{"num_hidden_layers": 20, "hidden_size": 192, "num_attention_heads": 3, "num_key_value_heads": 3, "head_dim": 64, "intermediate_size": 768, "vocab_size": 2048, "hidden_act": "tanh_gelu", "norm": "rmsnorm", "norm_place": "out", "norm_eps": 1e-06, "positions": "rope", "rope_theta": 2140.0, "rope_fraction": 1.0, "qk_norm": true, "attn_scale": 0.125, "bias": "qkv", "tie_word_embeddings": false, "parallel_block": false, "init": "normal", "init_std_qkv": 0.0622, "init_std_o": 0.00983, "init_std_up": 0.0622, "init_std_down": 0.00983, "optimizer": "adamw", "learning_rate": 0.00238, "beta1": 0.95, "beta2": 0.98, "weight_decay": 0.17, "lr_head": 0.00697, "warmup_steps": 578, "schedule": "cos", "final_lr_fraction": 0.0, "batch_tokens": 32768, "max_seq_len": 256, "doc_mask": true, "train_tokens": 171300000, "max_steps": 5228, "dataset": "wikipedia_en"}
Each number is 50 + 10 x the weight over its row's rms, rounded and kept within 0 to 99. Layers, rows and columns count from 0. The size before them is the row's rms in percent of the matrix's.

# k: layer 4 attention key, 192x192, rms 0.0821, rows 97-127, columns 128-191
# q: layer 4 attention query, 192x192, rms 0.0832, rows 98-127, columns 128-191
# v: layer 4 attention value, 192x192, rms 0.0754, rows 64-85, columns 128-191
# o: layer 4 attention output (transposed), 192x192, rms 0.0631, rows 64-85, columns 128-191
k97 095:55 61 63 39 40 64 53 58 26 42 43 44 70 56 49 47 63 55 34 46 48 64 34 48 57 53 47 53 39 36 54 57 41 62 74 42 45 58 57 60 50 59 41 49 44 51 43 49 61 39 55 50 62 38 39 24 42 57 50 42 40 40 68 53
q98 098:62 58 45 47 42 52 47 46 67 44 46 44 55 58 51 38 52 61 47 67 44 51 46 45 47 41 50 48 59 44 64 48 64 47 59 40 39 29 51 60 41 68 61 43 46 55 48 51 52 47 57 49 50 43 21 40 51 59 61 49 48 63 54 55
k98 103:40 49 52 50 37 47 48 40 56 20 48 48 57 71 51 47 52 48 30 28 57 50 51 61 52 46 46 56 52 58 64 48 47 74 51 43 55 58 63 61 52 62 67 54 53 54 38 51 43 48 51 55 59 45 53 42 39 50 35 57 57 43 63 44
q99 092:34 42 38 49 54 50 37 45 50 37 48 70 51 71 36 34 49 56 34 56 61 57 67 47 66 52 57 66 42 46 58 65 49 42 35 57 54 59 44 65 52 65 57 42 53 61 43 57 71 46 56 60 52 39 51 40 40 49 60 38 39 55 53 42
k99 096:63 50 48 50 54 57 45 48 63 52 42 45 62 45 53 28 40 29 47 45 57 46 47 57 57 62 47 46 46 53 50 50 44 77 59 45 44 65 38 35 41 62 48 44 47 63 42 53 50 52 43 50 62 41 46 42 38 48 40 52 45 56 68 32
q100 100:42 42 52 48 65 41 58 61 70 60 55 40 57 45 56 70 44 37 51 43 55 52 48 39 57 45 70 54 43 55 65 50 47 57 48 49 55 50 50 37 45 38 49 52 65 28 55 51 50 58 42 55 61 53 50 58 39 72 40 47 40 57 39 53
k100 093:51 80 48 46 32 44 57 41 51 33 48 43 21 48 35 47 42 46 72 63 50 42 55 43 42 48 49 48 53 48 50 37 50 59 70 55 52 62 43 44 47 50 58 40 47 62 44 47 44 52 51 29 41 36 47 46 44 63 46 54 48 31 42 28
q101 103:54 56 49 61 53 53 37 78 70 56 57 40 55 58 54 58 57 41 36 60 48 41 54 48 52 43 61 48 47 55 54 49 57 60 63 48 41 40 62 59 34 54 65 48 58 35 53 45 65 47 61 67 57 48 25 40 37 47 58 56 48 34 65 65
k101 102:44 60 49 28 55 50 70 56 35 29 48 31 69 61 49 41 53 53 34 46 65 57 40 47 66 61 60 33 52 43 55 46 48 50 41 44 39 53 53 54 51 50 57 62 41 58 45 42 50 46 56 43 47 39 55 46 36 51 58 60 24 63 48 46
q102 103:58 44 48 42 46 52 58 65 63 53 41 51 59 60 30 68 44 50 51 43 40 34 54 43 72 42 47 61 56 54 43 45 57 48 54 65 51 35 85 52 47 34 48 54 49 52 77 40 44 49 46 55 58 60 62 56 54 49 48 63 37 44 37 55
k102 102:65 55 48 47 43 33 35 31 32 44 45 47 41 55 48 53 46 54 65 49 51 70 69 42 54 46 52 47 65 50 42 59 46 48 57 54 52 62 51 33 41 42 48 37 45 55 58 59 58 40 45 52 37 57 44 60 48 50 40 27 58 39 41 50
q103 101:61 71 43 55 62 54 54 43 66 40 57 45 61 51 56 49 47 38 70 49 61 55 55 54 61 36 49 37 32 44 46 69 50 43 52 53 40 47 66 52 53 38 54 50 48 50 54 58 68 43 51 43 43 52 59 47 49 49 45 71 48 46 57 37
k103 102:50 51 57 52 59 53 44 49 58 51 65 66 41 51 32 50 47 24 54 60 55 54 60 40 63 50 51 49 74 47 44 45 50 33 48 64 61 51 54 51 64 53 44 56 53 48 46 51 44 57 43 44 37 50 52 56 43 55 63 48 48 37 30 39
q104 114:43 41 51 46 51 46 59 36 44 59 36 45 44 55 45 53 44 73 59 53 37 63 55 54 44 36 54 63 44 26 59 26 36 55 53 60 54 52 39 61 48 46 51 63 52 59 56 54 51 52 43 34 58 59 72 46 46 68 53 69 48 45 36 46
k104 107:61 55 50 60 51 34 47 37 54 44 60 45 39 33 60 34 54 43 42 40 42 47 59 38 47 37 45 46 70 44 59 35 38 45 59 46 49 47 48 64 29 34 51 37 61 59 44 51 50 56 54 51 30 34 28 38 56 54 41 49 49 60 37 44
q105 110:47 59 64 46 46 45 73 60 43 43 43 65 31 49 48 53 44 44 55 45 53 54 46 50 43 57 52 46 54 60 40 33 57 50 50 48 24 54 46 55 39 28 46 54 59 60 52 35 48 44 42 51 40 42 41 61 55 54 45 46 39 50 55 37
k105 103:49 55 45 64 67 65 40 37 52 55 51 38 69 66 41 60 37 67 48 64 55 55 35 45 44 49 54 42 56 52 45 54 35 66 49 71 47 45 42 22 55 50 49 36 48 59 52 59 70 53 58 46 58 55 57 47 48 56 66 53 41 31 41 75
q106 101:56 50 43 59 58 49 55 53 56 43 44 34 25 31 40 41 44 42 60 58 48 60 37 48 63 43 35 71 49 54 48 25 31 45 64 57 56 62 41 50 26 39 46 57 45 41 56 43 30 54 50 54 56 57 60 58 60 50 48 53 36 57 44 56
k106 094:54 49 42 50 39 32 46 47 57 49 48 59 35 56 35 50 62 62 52 63 50 66 60 33 42 39 44 50 50 39 59 26 39 39 67 39 33 55 58 51 45 56 34 46 57 62 53 47 70 45 45 52 49 42 43 60 43 46 49 58 57 49 36 44
q107 107:45 43 63 42 45 62 73 49 43 51 40 26 59 55 52 42 52 33 55 32 48 69 39 37 62 62 56 52 56 44 54 70 44 43 48 65 48 46 60 62 52 43 42 54 35 52 38 53 47 41 43 60 49 47 63 64 58 58 53 50 54 45 47 43
k107 112:66 55 58 60 45 70 46 38 31 41 51 45 35 63 56 58 56 54 67 51 48 55 52 54 37 64 31 47 50 55 46 45 49 49 49 52 56 38 46 61 56 49 44 52 47 44 40 44 33 45 56 57 37 50 44 49 53 48 46 41 65 58 48 55
q108 098:52 52 34 26 52 53 37 34 48 58 43 71 63 50 57 62 63 50 51 43 52 51 61 58 38 53 46 42 39 49 69 64 55 52 45 45 44 41 28 43 63 66 60 57 34 51 38 57 48 53 59 37 36 50 47 49 43 51 47 36 43 30 45 29
k108 099:49 49 47 47 57 52 48 65 44 54 39 42 62 34 53 44 53 45 37 37 54 38 46 49 43 55 74 42 57 68 55 45 58 43 35 52 45 55 51 51 62 35 57 44 52 49 45 47 52 46 55 52 54 65 57 26 49 78 59 50 75 65 65 56
q109 096:59 30 59 42 60 65 45 46 59 59 51 43 65 41 48 59 47 44 61 47 37 42 58 43 37 32 64 53 43 43 49 54 39 42 40 63 52 62 66 43 49 46 40 59 55 32 51 40 50 70 44 78 36 43 47 58 56 59 41 48 51 48 39 59
k109 106:61 48 44 42 53 42 55 37 56 62 51 67 41 61 55 41 51 48 65 38 39 48 68 52 64 53 43 35 61 56 29 63 46 42 63 51 48 56 54 49 39 33 47 43 37 51 55 46 36 49 49 57 45 57 51 43 63 49 42 51 47 55 28 48
q110 109:55 38 64 53 49 49 48 46 48 46 40 44 64 44 52 58 73 46 40 71 54 51 57 52 50 44 51 36 48 47 46 60 44 64 49 53 36 52 51 63 54 56 63 51 52 59 48 53 60 60 66 41 54 51 53 44 44 63 63 50 41 35 56 40
k110 112:46 46 64 36 63 50 42 51 47 43 39 48 52 48 75 26 53 40 29 51 50 41 53 54 50 51 68 53 55 72 51 44 70 36 56 53 44 44 51 67 62 42 69 48 56 56 60 50 68 69 52 52 57 54 35 34 50 54 52 60 42 60 57 56
q111 096:41 37 53 49 47 65 55 61 54 37 60 46 44 48 49 54 45 68 55 45 63 48 37 56 61 40 29 53 41 49 54 47 43 43 46 58 72 54 57 47 60 47 44 49 56 46 77 52 45 35 64 40 41 60 49 45 56 31 49 42 38 56 51 51
k111 104:48 48 65 53 45 14 47 42 51 65 59 45 39 41 39 62 41 57 52 40 54 60 54 49 58 40 34 52 61 43 57 46 49 51 53 59 45 70 62 40 46 48 48 39 48 57 62 62 44 56 54 63 58 43 53 56 53 53 54 54 43 25 48 49
q112 111:32 44 44 39 49 48 55 31 57 54 37 58 55 54 38 60 50 65 38 48 55 45 49 50 43 36 46 37 49 53 58 55 25 39 47 46 49 35 45 28 52 65 59 51 47 58 44 53 41 63 46 75 29 60 41 41 68 30 55 39 32 53 52 52
k112 108:54 30 60 55 47 54 38 32 65 57 41 62 37 60 52 42 58 48 65 47 50 41 51 42 65 51 43 67 59 56 61 36 66 58 25 46 57 44 48 51 62 44 49 54 66 42 41 53 47 34 41 54 56 51 50 50 59 50 63 49 60 57 60 58
q113 097:54 50 45 57 43 53 41 57 31 35 56 45 60 56 57 47 46 58 55 46 53 63 50 41 38 63 46 60 30 50 55 42 55 49 43 37 53 40 37 45 51 29 52 75 50 43 54 51 51 43 47 40 47 56 57 50 72 47 56 35 42 54 65 51
k113 099:41 54 62 51 46 31 52 60 65 62 63 55 48 40 36 56 51 46 59 60 62 48 53 51 54 34 31 44 51 55 51 51 37 47 61 49 53 58 31 29 36 54 43 40 47 52 52 60 55 52 28 64 60 46 39 53 55 42 36 50 64 40 46 54
q114 114:46 46 42 62 43 31 54 63 65 48 62 38 43 50 52 45 41 40 73 47 57 44 51 34 54 43 54 45 49 45 21 47 49 30 63 63 46 48 49 50 30 37 62 42 55 61 52 38 48 64 60 46 51 56 49 71 58 72 49 51 52 53 34 48
k114 090:48 53 41 47 38 62 50 36 43 52 52 48 43 69 39 46 45 60 65 54 56 63 55 37 43 65 65 55 52 35 49 47 42 37 65 54 51 59 54 49 46 66 42 50 67 76 57 31 41 62 61 56 50 52 57 50 52 40 35 44 34 43 35 48
q115 104:40 40 48 44 57 47 43 33 48 47 57 45 60 53 59 53 39 46 46 49 40 55 45 62 64 50 61 34 42 54 54 71 69 53 57 48 60 41 56 46 52 62 52 36 38 48 24 57 65 59 64 44 56 47 53 48 62 53 62 47 67 55 46 54
k115 092:61 44 53 24 55 41 60 68 52 42 44 47 44 61 42 52 53 65 62 51 53 44 60 60 55 54 55 49 48 73 56 50 49 55 55 40 47 56 73 52 57 52 68 54 34 62 27 30 37 46 52 60 35 61 44 47 45 55 60 43 55 45 56 47
q116 095:50 41 51 37 46 64 56 60 48 56 47 52 66 51 57 58 64 56 49 40 45 45 50 60 40 34 58 55 35 48 43 40 57 30 63 50 25 59 54 43 63 49 39 54 40 43 48 47 39 48 42 49 41 51 38 45 48 54 51 58 65 37 53 20
k116 107:60 46 36 48 63 50 60 60 45 60 26 41 57 54 52 53 53 62 49 54 44 43 49 48 74 44 62 44 60 68 36 69 62 48 23 53 55 46 46 42 48 54 49 58 38 56 57 33 43 47 38 48 36 71 55 39 55 55 60 53 50 65 52 48
q117 105:29 54 52 51 42 53 40 56 47 53 44 65 46 46 35 41 36 55 51 46 60 39 42 37 55 53 57 55 43 49 60 52 35 59 51 45 75 54 49 47 42 32 49 51 55 60 57 59 61 53 48 46 56 55 58 56 46 69 52 46 48 49 46 59
k117 105:56 62 49 42 53 45 45 42 83 36 56 44 56 45 41 63 49 31 46 42 56 43 68 47 47 45 51 50 52 41 53 39 47 55 46 33 59 56 52 54 53 61 39 42 57 43 33 64 47 49 61 34 50 36 39 64 34 48 57 49 56 40 61 55
q118 103:42 40 49 40 51 64 60 52 50 64 28 50 51 66 64 45 44 58 69 67 41 50 56 37 52 60 56 42 48 63 50 64 75 39 59 47 43 47 49 53 47 57 22 54 30 44 46 45 39 62 48 51 49 48 48 40 49 60 53 58 58 41 46 41
k118 099:38 47 51 65 43 45 57 57 46 59 49 36 52 76 52 38 45 64 58 42 42 56 34 58 51 41 56 42 45 66 46 52 47 51 62 54 47 52 44 52 48 55 64 47 56 48 25 48 58 44 50 59 52 70 67 51 60 50 59 54 41 29 57 55
q119 101:45 49 35 46 38 40 49 51 50 64 61 51 33 49 48 32 50 51 56 39 43 39 67 52 73 59 51 48 48 55 33 55 62 55 40 40 60 34 57 40 59 69 58 41 56 40 41 41 54 64 53 55 63 46 42 57 49 39 79 41 64 57 45 47
k119 107:62 47 45 36 57 46 77 75 46 58 39 35 68 52 51 50 38 69 68 46 34 48 50 42 65 82 40 39 47 55 24 60 46 52 28 50 48 54 61 36 35 44 50 49 41 37 45 55 41 37 47 58 44 49 65 56 52 39 44 56 38 51 58 50
q120 106:52 62 67 28 65 49 42 55 50 57 49 47 44 39 48 48 49 56 44 44 52 40 70 52 38 56 42 54 24 56 45 36 49 44 47 41 57 40 65 54 38 42 46 63 43 66 48 52 41 35 52 42 47 51 58 65 35 66 50 44 60 52 69 33
k120 110:43 46 51 48 58 63 50 49 65 57 36 41 42 43 42 42 51 52 34 56 46 67 52 52 45 72 53 51 48 41 53 52 32 46 39 55 35 41 58 46 43 55 35 54 35 49 45 53 49 40 55 51 58 41 49 42 25 44 54 37 48 54 48 59
q121 105:57 54 47 58 53 38 48 58 56 50 43 56 56 50 42 29 35 32 48 45 48 58 37 56 42 39 37 56 26 52 58 44 51 44 42 59 40 51 48 44 54 40 60 57 49 44 37 58 37 43 42 58 26 43 61 53 55 45 49 34 51 51 41 55
k121 101:38 40 53 49 57 77 46 47 50 48 53 42 61 54 61 54 45 61 43 49 54 49 57 46 50 45 47 55 54 49 53 64 39 33 66 60 39 50 56 42 44 68 43 63 44 59 74 30 55 58 53 65 74 74 51 45 40 51 59 65 43 73 37 37
q122 101:55 40 39 49 62 51 55 37 60 48 67 45 45 40 57 54 60 43 38 45 45 45 52 45 64 20 54 58 52 47 51 62 42 44 52 42 61 62 41 59 67 49 52 45 56 55 39 59 64 58 52 73 67 48 58 51 48 42 36 75 54 47 37 53
k122 098:65 47 61 56 55 44 31 43 25 60 50 63 31 52 55 59 49 51 54 58 51 59 56 52 60 61 52 53 48 67 34 55 66 61 56 54 35 36 67 64 47 32 43 44 35 41 56 53 55 51 48 32 44 48 58 47 69 66 41 60 53 42 50 46
q123 106:69 55 57 45 76 42 59 61 58 61 33 81 52 43 59 55 51 46 39 48 53 67 46 43 58 60 50 42 51 86 56 46 55 51 45 45 49 51 63 47 42 44 48 58 44 58 57 60 46 46 51 39 36 56 30 54 38 63 39 51 69 36 68 47
k123 107:47 37 39 54 32 64 53 51 57 52 27 53 43 45 55 49 32 58 63 54 56 41 44 60 43 38 63 49 39 49 42 46 32 50 49 58 47 59 51 51 47 48 48 54 48 64 44 50 62 42 62 46 58 49 55 52 70 45 58 50 49 56 54 42
q124 108:51 40 52 35 59 54 45 53 41 46 57 53 25 77 60 56 51 50 53 62 51 41 62 42 42 45 48 25 37 53 52 52 60 45 48 52 60 55 55 49 61 51 55 69 30 56 60 49 55 54 57 56 52 57 47 35 47 64 47 48 39 47 64 48
k124 104:61 52 49 62 58 32 43 59 47 58 56 51 78 46 23 55 51 49 41 42 55 50 45 44 51 56 36 51 64 35 43 64 61 46 23 42 42 44 48 51 72 51 39 60 42 44 60 60 54 43 52 55 38 58 55 57 52 43 40 48 51 52 50 70
q125 108:47 46 31 46 55 59 60 55 60 45 57 34 32 75 55 51 54 50 48 53 31 59 55 47 75 48 48 29 50 42 57 52 40 42 71 62 36 57 55 47 46 63 45 23 44 59 77 57 52 60 40 66 45 63 45 50 39 66 49 61 47 36 53 48
k125 103:61 48 54 42 41 36 56 46 27 57 35 37 38 56 46 45 42 65 60 47 54 59 46 42 61 48 54 50 47 49 47 59 50 67 64 60 49 41 73 41 54 49 44 53 46 54 76 37 68 49 55 41 51 48 56 47 52 49 43 34 27 40 52 51
q126 108:48 64 49 71 45 48 58 67 49 48 51 23 69 39 44 52 47 58 37 51 47 48 49 48 38 62 49 63 38 60 46 31 51 54 58 55 46 56 40 44 43 45 49 51 48 59 50 55 48 30 65 48 61 53 66 44 67 48 57 47 36 57 79 55
k126 108:32 42 57 48 34 62 43 32 52 37 50 44 41 39 46 33 51 45 23 40 53 46 59 68 41 49 43 57 51 56 62 32 49 51 59 51 52 48 48 42 45 60 54 44 47 56 48 47 56 45 48 52 61 47 48 53 27 35 65 50 38 54 45 54
q127 105:41 27 59 55 42 49 75 41 50 63 46 39 44 55 43 47 54 43 55 57 54 52 42 41 50 55 42 49 69 35 54 56 44 52 44 50 40 52 59 63 57 52 50 37 56 39 50 45 69 66 54 55 62 53 39 46 47 60 46 47 83 26 34 43
k127 105:52 50 48 42 64 43 62 41 43 51 77 63 52 61 67 38 60 56 69 60 48 55 64 54 35 52 42 38 40 62 32 66 67 42 42 54 70 31 55 68 65 43 53 35 45 19 49 42 36 61 49 47 39 48 45 50 59 51 43 56 49 37 49 39
v64 113:49 60 42 52 47 47 69 47 24 51 49 44 50 59 50 50 59 61 54 40 63 66 41 35 63 54 57 44 41 55 44 60 44 44 76 30 60 45 59 47 59 55 44 55 67 42 54 66 50 54 50 60 57 41 63 60 65 49 43 57 41 49 42 55
o64 108:59 53 36 47 63 51 54 59 56 47 32 34 59 39 50 61 46 51 45 42 69 23 45 42 41 48 41 53 47 52 52 44 60 57 58 55 53 49 57 39 40 47 43 59 56 48 36 58 49 38 47 38 40 37 41 53 50 43 29 57 48 38 58 43
v65 113:66 67 68 51 61 48 44 47 42 42 66 44 60 44 56 66 77 53 50 57 63 63 45 49 48 55 46 19 52 66 59 54 38 29 62 50 46 50 46 52 57 60 43 53 50 48 64 47 47 47 35 61 47 49 39 44 52 47 55 46 53 41 57 71
o65 125:53 43 42 61 44 50 56 61 50 46 40 55 52 42 66 52 44 37 47 54 40 35 39 39 48 48 36 58 43 37 34 38 58 65 46 52 66 51 37 57 48 39 59 69 64 46 58 55 35 52 58 39 64 46 47 25 41 49 53 36 54 57 48 46
v66 109:42 37 63 58 54 47 42 34 62 44 46 59 41 49 46 47 46 41 43 59 47 50 49 53 50 49 48 65 65 52 53 56 64 50 42 58 45 60 73 36 44 40 45 53 37 31 59 44 48 49 45 82 49 74 51 44 35 60 48 33 71 47 57 47
o66 105:46 27 55 48 45 50 48 55 28 70 73 44 39 55 55 36 63 47 43 49 23 49 43 53 51 62 53 59 41 45 57 42 43 56 46 49 49 40 32 60 38 82 45 47 47 52 54 49 44 71 50 56 55 62 51 42 36 47 50 39 54 55 65 61
v67 102:64 37 51 41 49 66 37 60 51 55 59 37 53 48 52 51 43 48 56 45 34 48 38 55 51 46 54 45 53 38 50 57 58 40 48 43 57 51 39 54 41 58 47 38 44 26 51 51 52 40 49 57 50 26 43 44 40 67 37 55 53 41 32 38
o67 106:44 51 49 27 55 40 42 39 46 40 83 50 17 52 53 64 46 51 56 34 45 51 52 60 60 53 55 51 64 51 55 52 41 48 51 80 44 56 55 54 55 56 54 45 40 47 49 58 45 51 64 53 72 54 52 28 52 56 40 52 63 63 43 43
v68 117:52 50 52 48 53 39 49 42 35 51 50 49 39 44 57 44 39 44 47 27 61 61 48 64 55 59 81 62 41 52 42 47 71 54 53 54 39 49 42 59 15 53 60 36 53 34 56 40 47 61 53 35 45 49 40 39 40 61 52 41 59 48 69 57
o68 126:53 37 51 44 60 42 48 52 66 49 45 62 32 71 53 61 58 47 55 56 47 40 46 58 43 42 57 58 51 43 50 53 56 56 45 46 51 30 52 43 42 57 64 44 51 69 31 54 57 46 38 41 50 44 47 63 54 43 57 68 65 63 55 45
v69 105:46 44 37 32 41 57 50 47 98 54 51 39 69 41 55 65 63 58 51 63 58 48 44 54 60 49 55 51 46 55 38 53 52 35 59 50 55 43 61 50 62 45 53 48 39 65 41 63 37 50 60 51 37 24 48 52 49 58 38 37 48 51 55 44
o69 117:35 58 45 54 54 55 45 46 46 43 69 51 43 53 44 48 55 39 54 45 45 67 50 46 37 56 27 64 34 35 51 43 34 57 40 66 41 61 62 50 25 60 44 44 40 34 48 50 46 38 47 52 45 37 42 55 57 50 57 63 44 50 43 72
v70 111:49 44 48 56 39 66 52 43 73 45 43 54 51 54 40 38 38 42 53 57 27 37 60 45 59 55 49 36 56 46 56 72 61 40 49 50 56 44 64 39 65 48 55 67 52 47 53 44 49 52 65 57 47 37 54 53 46 51 59 70 57 47 38 34
o70 100:39 49 47 46 35 61 50 29 34 56 74 35 53 52 42 41 56 44 37 38 48 41 46 44 45 65 39 36 53 55 73 38 46 54 57 40 55 54 42 77 49 66 30 39 45 56 50 40 43 48 61 53 33 43 69 28 54 56 42 51 42 53 49 51
v71 114:39 39 57 58 41 59 52 49 40 53 53 41 53 58 38 45 46 68 43 51 66 51 34 39 50 49 60 55 40 57 46 47 51 42 51 59 39 50 57 59 49 38 62 51 66 65 43 56 66 36 39 30 41 38 57 62 53 56 44 61 36 40 44 46
o71 112:52 59 52 42 62 61 53 49 60 27 23 52 60 36 56 49 53 52 45 62 77 67 50 47 51 46 48 70 44 48 33 36 56 32 58 51 56 39 57 43 52 39 42 51 52 57 43 58 55 55 49 53 64 51 28 83 64 38 48 52 72 47 71 62
v72 110:47 29 46 50 65 52 43 49 64 51 49 74 45 56 41 52 39 45 31 65 61 56 51 57 38 44 57 58 60 50 52 35 58 44 47 50 59 43 61 33 53 47 48 47 52 45 48 65 39 50 42 46 47 51 44 47 58 63 56 52 55 43 43 39
o72 115:42 41 62 39 54 63 41 52 47 49 39 58 41 43 45 34 40 66 48 71 40 59 42 39 54 65 49 44 38 59 41 48 48 40 41 56 68 50 55 67 46 43 58 38 44 70 41 29 41 54 49 60 58 48 51 70 59 38 45 34 80 42 34 55
v73 107:61 51 58 50 41 63 40 31 63 57 60 72 56 25 62 53 60 42 56 47 66 54 45 53 62 42 63 61 57 52 36 41 60 48 51 49 40 32 75 36 57 43 46 49 47 56 46 41 43 69 47 55 50 42 44 40 46 35 75 53 53 62 62 37
o73 100:52 44 54 62 59 50 48 61 37 60 57 57 48 39 55 45 52 37 48 48 47 55 30 37 55 53 56 50 45 55 52 32 44 52 48 37 43 59 43 54 44 81 66 42 62 44 54 59 38 37 44 40 41 50 69 35 60 52 56 36 53 57 45 44
v74 116:47 39 54 41 37 55 56 56 86 51 46 37 39 44 52 33 68 57 45 31 54 54 54 50 45 59 56 50 62 71 46 50 37 46 61 59 47 50 63 63 61 66 28 51 52 52 44 54 41 41 56 58 56 62 72 50 60 38 49 61 52 61 43 48
o74 124:66 54 48 58 43 54 51 44 40 59 51 47 32 57 60 42 52 25 49 48 60 54 44 44 27 56 51 35 39 36 39 62 41 55 57 57 35 63 45 60 44 45 42 57 43 30 64 47 33 48 53 60 46 33 46 27 50 40 61 40 32 61 63 49
v75 099:59 53 49 58 65 59 57 52 62 48 50 48 42 51 73 53 36 43 51 55 52 47 21 43 54 65 35 34 45 46 50 34 55 58 55 55 38 47 50 69 50 39 33 51 48 60 48 45 52 45 47 41 31 36 42 44 39 57 54 46 61 43 54 37
o75 100:51 42 58 44 48 41 45 45 48 46 51 58 52 55 52 42 55 41 36 50 36 68 49 49 55 39 40 52 48 38 47 47 60 24 49 25 64 50 39 54 34 66 50 45 47 48 55 33 49 64 55 54 48 47 49 38 39 53 56 21 47 47 56 65
v76 109:47 59 43 47 51 41 41 54 38 52 57 49 40 56 31 44 56 42 50 44 38 52 49 55 45 39 50 53 51 39 39 64 48 52 45 51 43 60 57 60 46 48 43 33 45 44 55 60 55 31 64 37 51 38 63 55 48 66 43 59 52 50 40 39
o76 119:55 32 53 28 73 46 55 48 63 50 50 62 50 41 61 60 52 63 53 51 51 57 44 43 57 65 55 39 52 50 48 43 51 46 56 49 36 47 44 48 52 34 36 58 51 45 57 59 49 45 43 57 69 56 30 46 46 44 50 50 46 56 41 45
v77 113:52 47 58 45 47 44 41 49 37 60 35 38 50 35 59 53 44 47 40 38 65 44 55 63 46 57 56 51 63 67 47 32 42 70 36 58 40 32 58 35 45 47 30 47 41 39 44 39 35 46 47 55 56 68 34 47 59 57 46 52 54 65 63 60
o77 096:63 43 44 59 58 51 53 79 45 66 83 53 29 57 49 44 51 30 45 40 43 59 26 62 57 53 58 48 43 49 50 67 40 50 38 46 45 54 47 52 46 82 58 54 51 39 53 51 57 59 43 43 44 44 84 32 39 33 47 46 58 50 53 59
v78 115:51 52 55 53 49 50 57 56 60 55 47 58 40 61 50 23 40 74 47 36 70 53 51 54 52 50 44 50 40 41 54 42 46 74 62 51 45 65 65 65 47 45 46 67 54 34 59 46 55 63 51 58 52 47 64 51 45 61 40 41 52 52 49 49
o78 116:72 51 63 36 35 57 56 36 48 59 39 39 56 59 50 45 72 52 39 36 47 50 39 64 37 49 67 46 43 59 45 48 51 50 43 39 45 41 49 33 38 48 34 56 47 58 45 54 62 51 29 45 26 69 28 63 45 48 63 42 51 48 71 44
v79 114:43 55 42 49 55 60 40 37 41 67 46 52 53 65 51 45 55 57 37 64 41 40 54 38 53 31 49 39 47 48 39 63 57 41 50 50 48 54 25 33 48 57 57 59 55 39 43 22 63 45 37 48 67 41 41 56 54 48 53 57 60 62 52 51
o79 118:54 47 60 53 55 69 45 52 41 59 56 33 53 51 67 42 49 41 42 50 27 47 60 53 56 41 53 51 63 60 51 36 46 41 49 61 35 52 49 56 61 76 42 57 39 55 58 56 63 52 62 56 46 55 56 30 49 61 55 48 50 65 55 38
v80 112:29 53 45 56 33 57 79 47 43 49 46 39 60 55 40 42 54 67 51 61 50 52 51 45 37 58 52 40 46 54 62 45 47 54 42 50 46 56 56 26 61 51 50 51 57 56 42 38 60 58 53 42 42 79 46 54 66 63 45 57 47 49 49 55
o80 103:59 54 44 47 35 48 56 58 46 43 25 46 50 54 50 48 49 49 52 49 66 54 57 55 44 47 32 43 39 51 42 62 51 50 43 54 59 64 54 45 52 26 46 63 59 52 42 63 50 45 53 62 44 50 49 61 34 63 52 56 64 37 65 63
v81 109:70 47 71 45 59 49 45 49 54 42 59 58 57 70 56 35 62 35 46 68 62 56 46 54 37 53 63 50 44 40 49 40 32 49 64 46 46 47 36 38 50 56 57 37 53 47 44 61 53 55 44 61 66 57 53 42 47 66 47 47 57 49 52 63
o81 107:48 30 46 55 68 45 35 57 55 37 31 66 48 43 60 50 34 54 60 58 31 47 62 54 55 37 46 48 50 53 42 54 51 37 19 54 55 58 49 38 45 42 42 51 47 48 46 59 30 55 59 66 70 67 54 57 51 68 38 58 67 46 46 40
v82 105:34 64 35 53 43 41 50 57 52 55 36 60 63 46 53 50 43 31 55 59 41 63 43 60 64 40 37 51 44 54 57 39 39 64 49 65 58 41 62 51 55 45 38 69 36 44 65 53 29 61 67 38 44 42 35 46 46 46 48 42 42 45 58 50
o82 111:43 49 40 54 39 52 48 52 64 51 69 41 48 45 29 46 48 42 55 66 57 51 42 46 47 53 63 66 58 46 67 53 43 61 50 17 55 53 57 39 50 63 43 42 61 56 37 47 74 35 48 56 41 42 73 47 30 43 42 51 42 37 27 62
v83 113:59 57 64 44 47 51 61 54 42 59 62 46 64 59 53 47 49 49 52 49 58 46 65 55 43 49 54 65 32 46 51 54 57 52 41 34 52 51 46 71 41 47 75 33 49 31 44 54 39 64 45 42 42 52 39 64 42 50 36 57 45 45 63 38
o83 120:37 52 42 37 63 58 45 43 64 52 50 46 40 43 58 41 46 55 31 57 51 49 44 52 53 40 54 62 60 57 56 35 43 50 53 64 33 41 54 32 49 45 56 51 53 42 25 54 56 54 40 42 49 64 52 63 56 42 41 74 51 58 59 53
v84 118:46 53 36 52 59 50 38 64 39 55 53 51 53 43 47 55 50 53 60 46 34 61 44 50 47 33 34 61 52 47 39 60 30 56 57 52 50 51 46 59 50 51 39 55 39 50 49 54 60 41 35 40 47 49 59 60 52 27 52 52 45 60 48 60
o84 115:46 38 37 69 48 37 51 61 53 37 34 55 69 36 52 56 48 50 51 59 62 50 59 46 68 57 62 49 48 41 44 43 53 52 66 47 52 43 50 45 54 47 44 56 58 55 53 56 64 41 71 69 58 59 38 59 48 55 51 33 32 32 38 59
v85 101:52 49 53 41 55 52 58 44 44 57 66 52 41 48 65 42 44 60 56 38 48 49 39 39 50 49 45 31 36 58 48 60 47 55 60 63 51 54 67 57 57 42 48 48 51 52 44 36 55 54 59 50 51 49 51 54 50 40 39 58 35 32 49 43
o85 103:49 33 45 48 49 60 51 48 62 42 23 60 68 38 44 44 64 22 51 47 61 62 63 59 40 40 44 50 42 42 53 45 52 40 49 43 44 47 69 35 49 47 34 47 51 48 47 53 32 58 42 35 44 46 39 45 56 55 50 59 53 64 73 48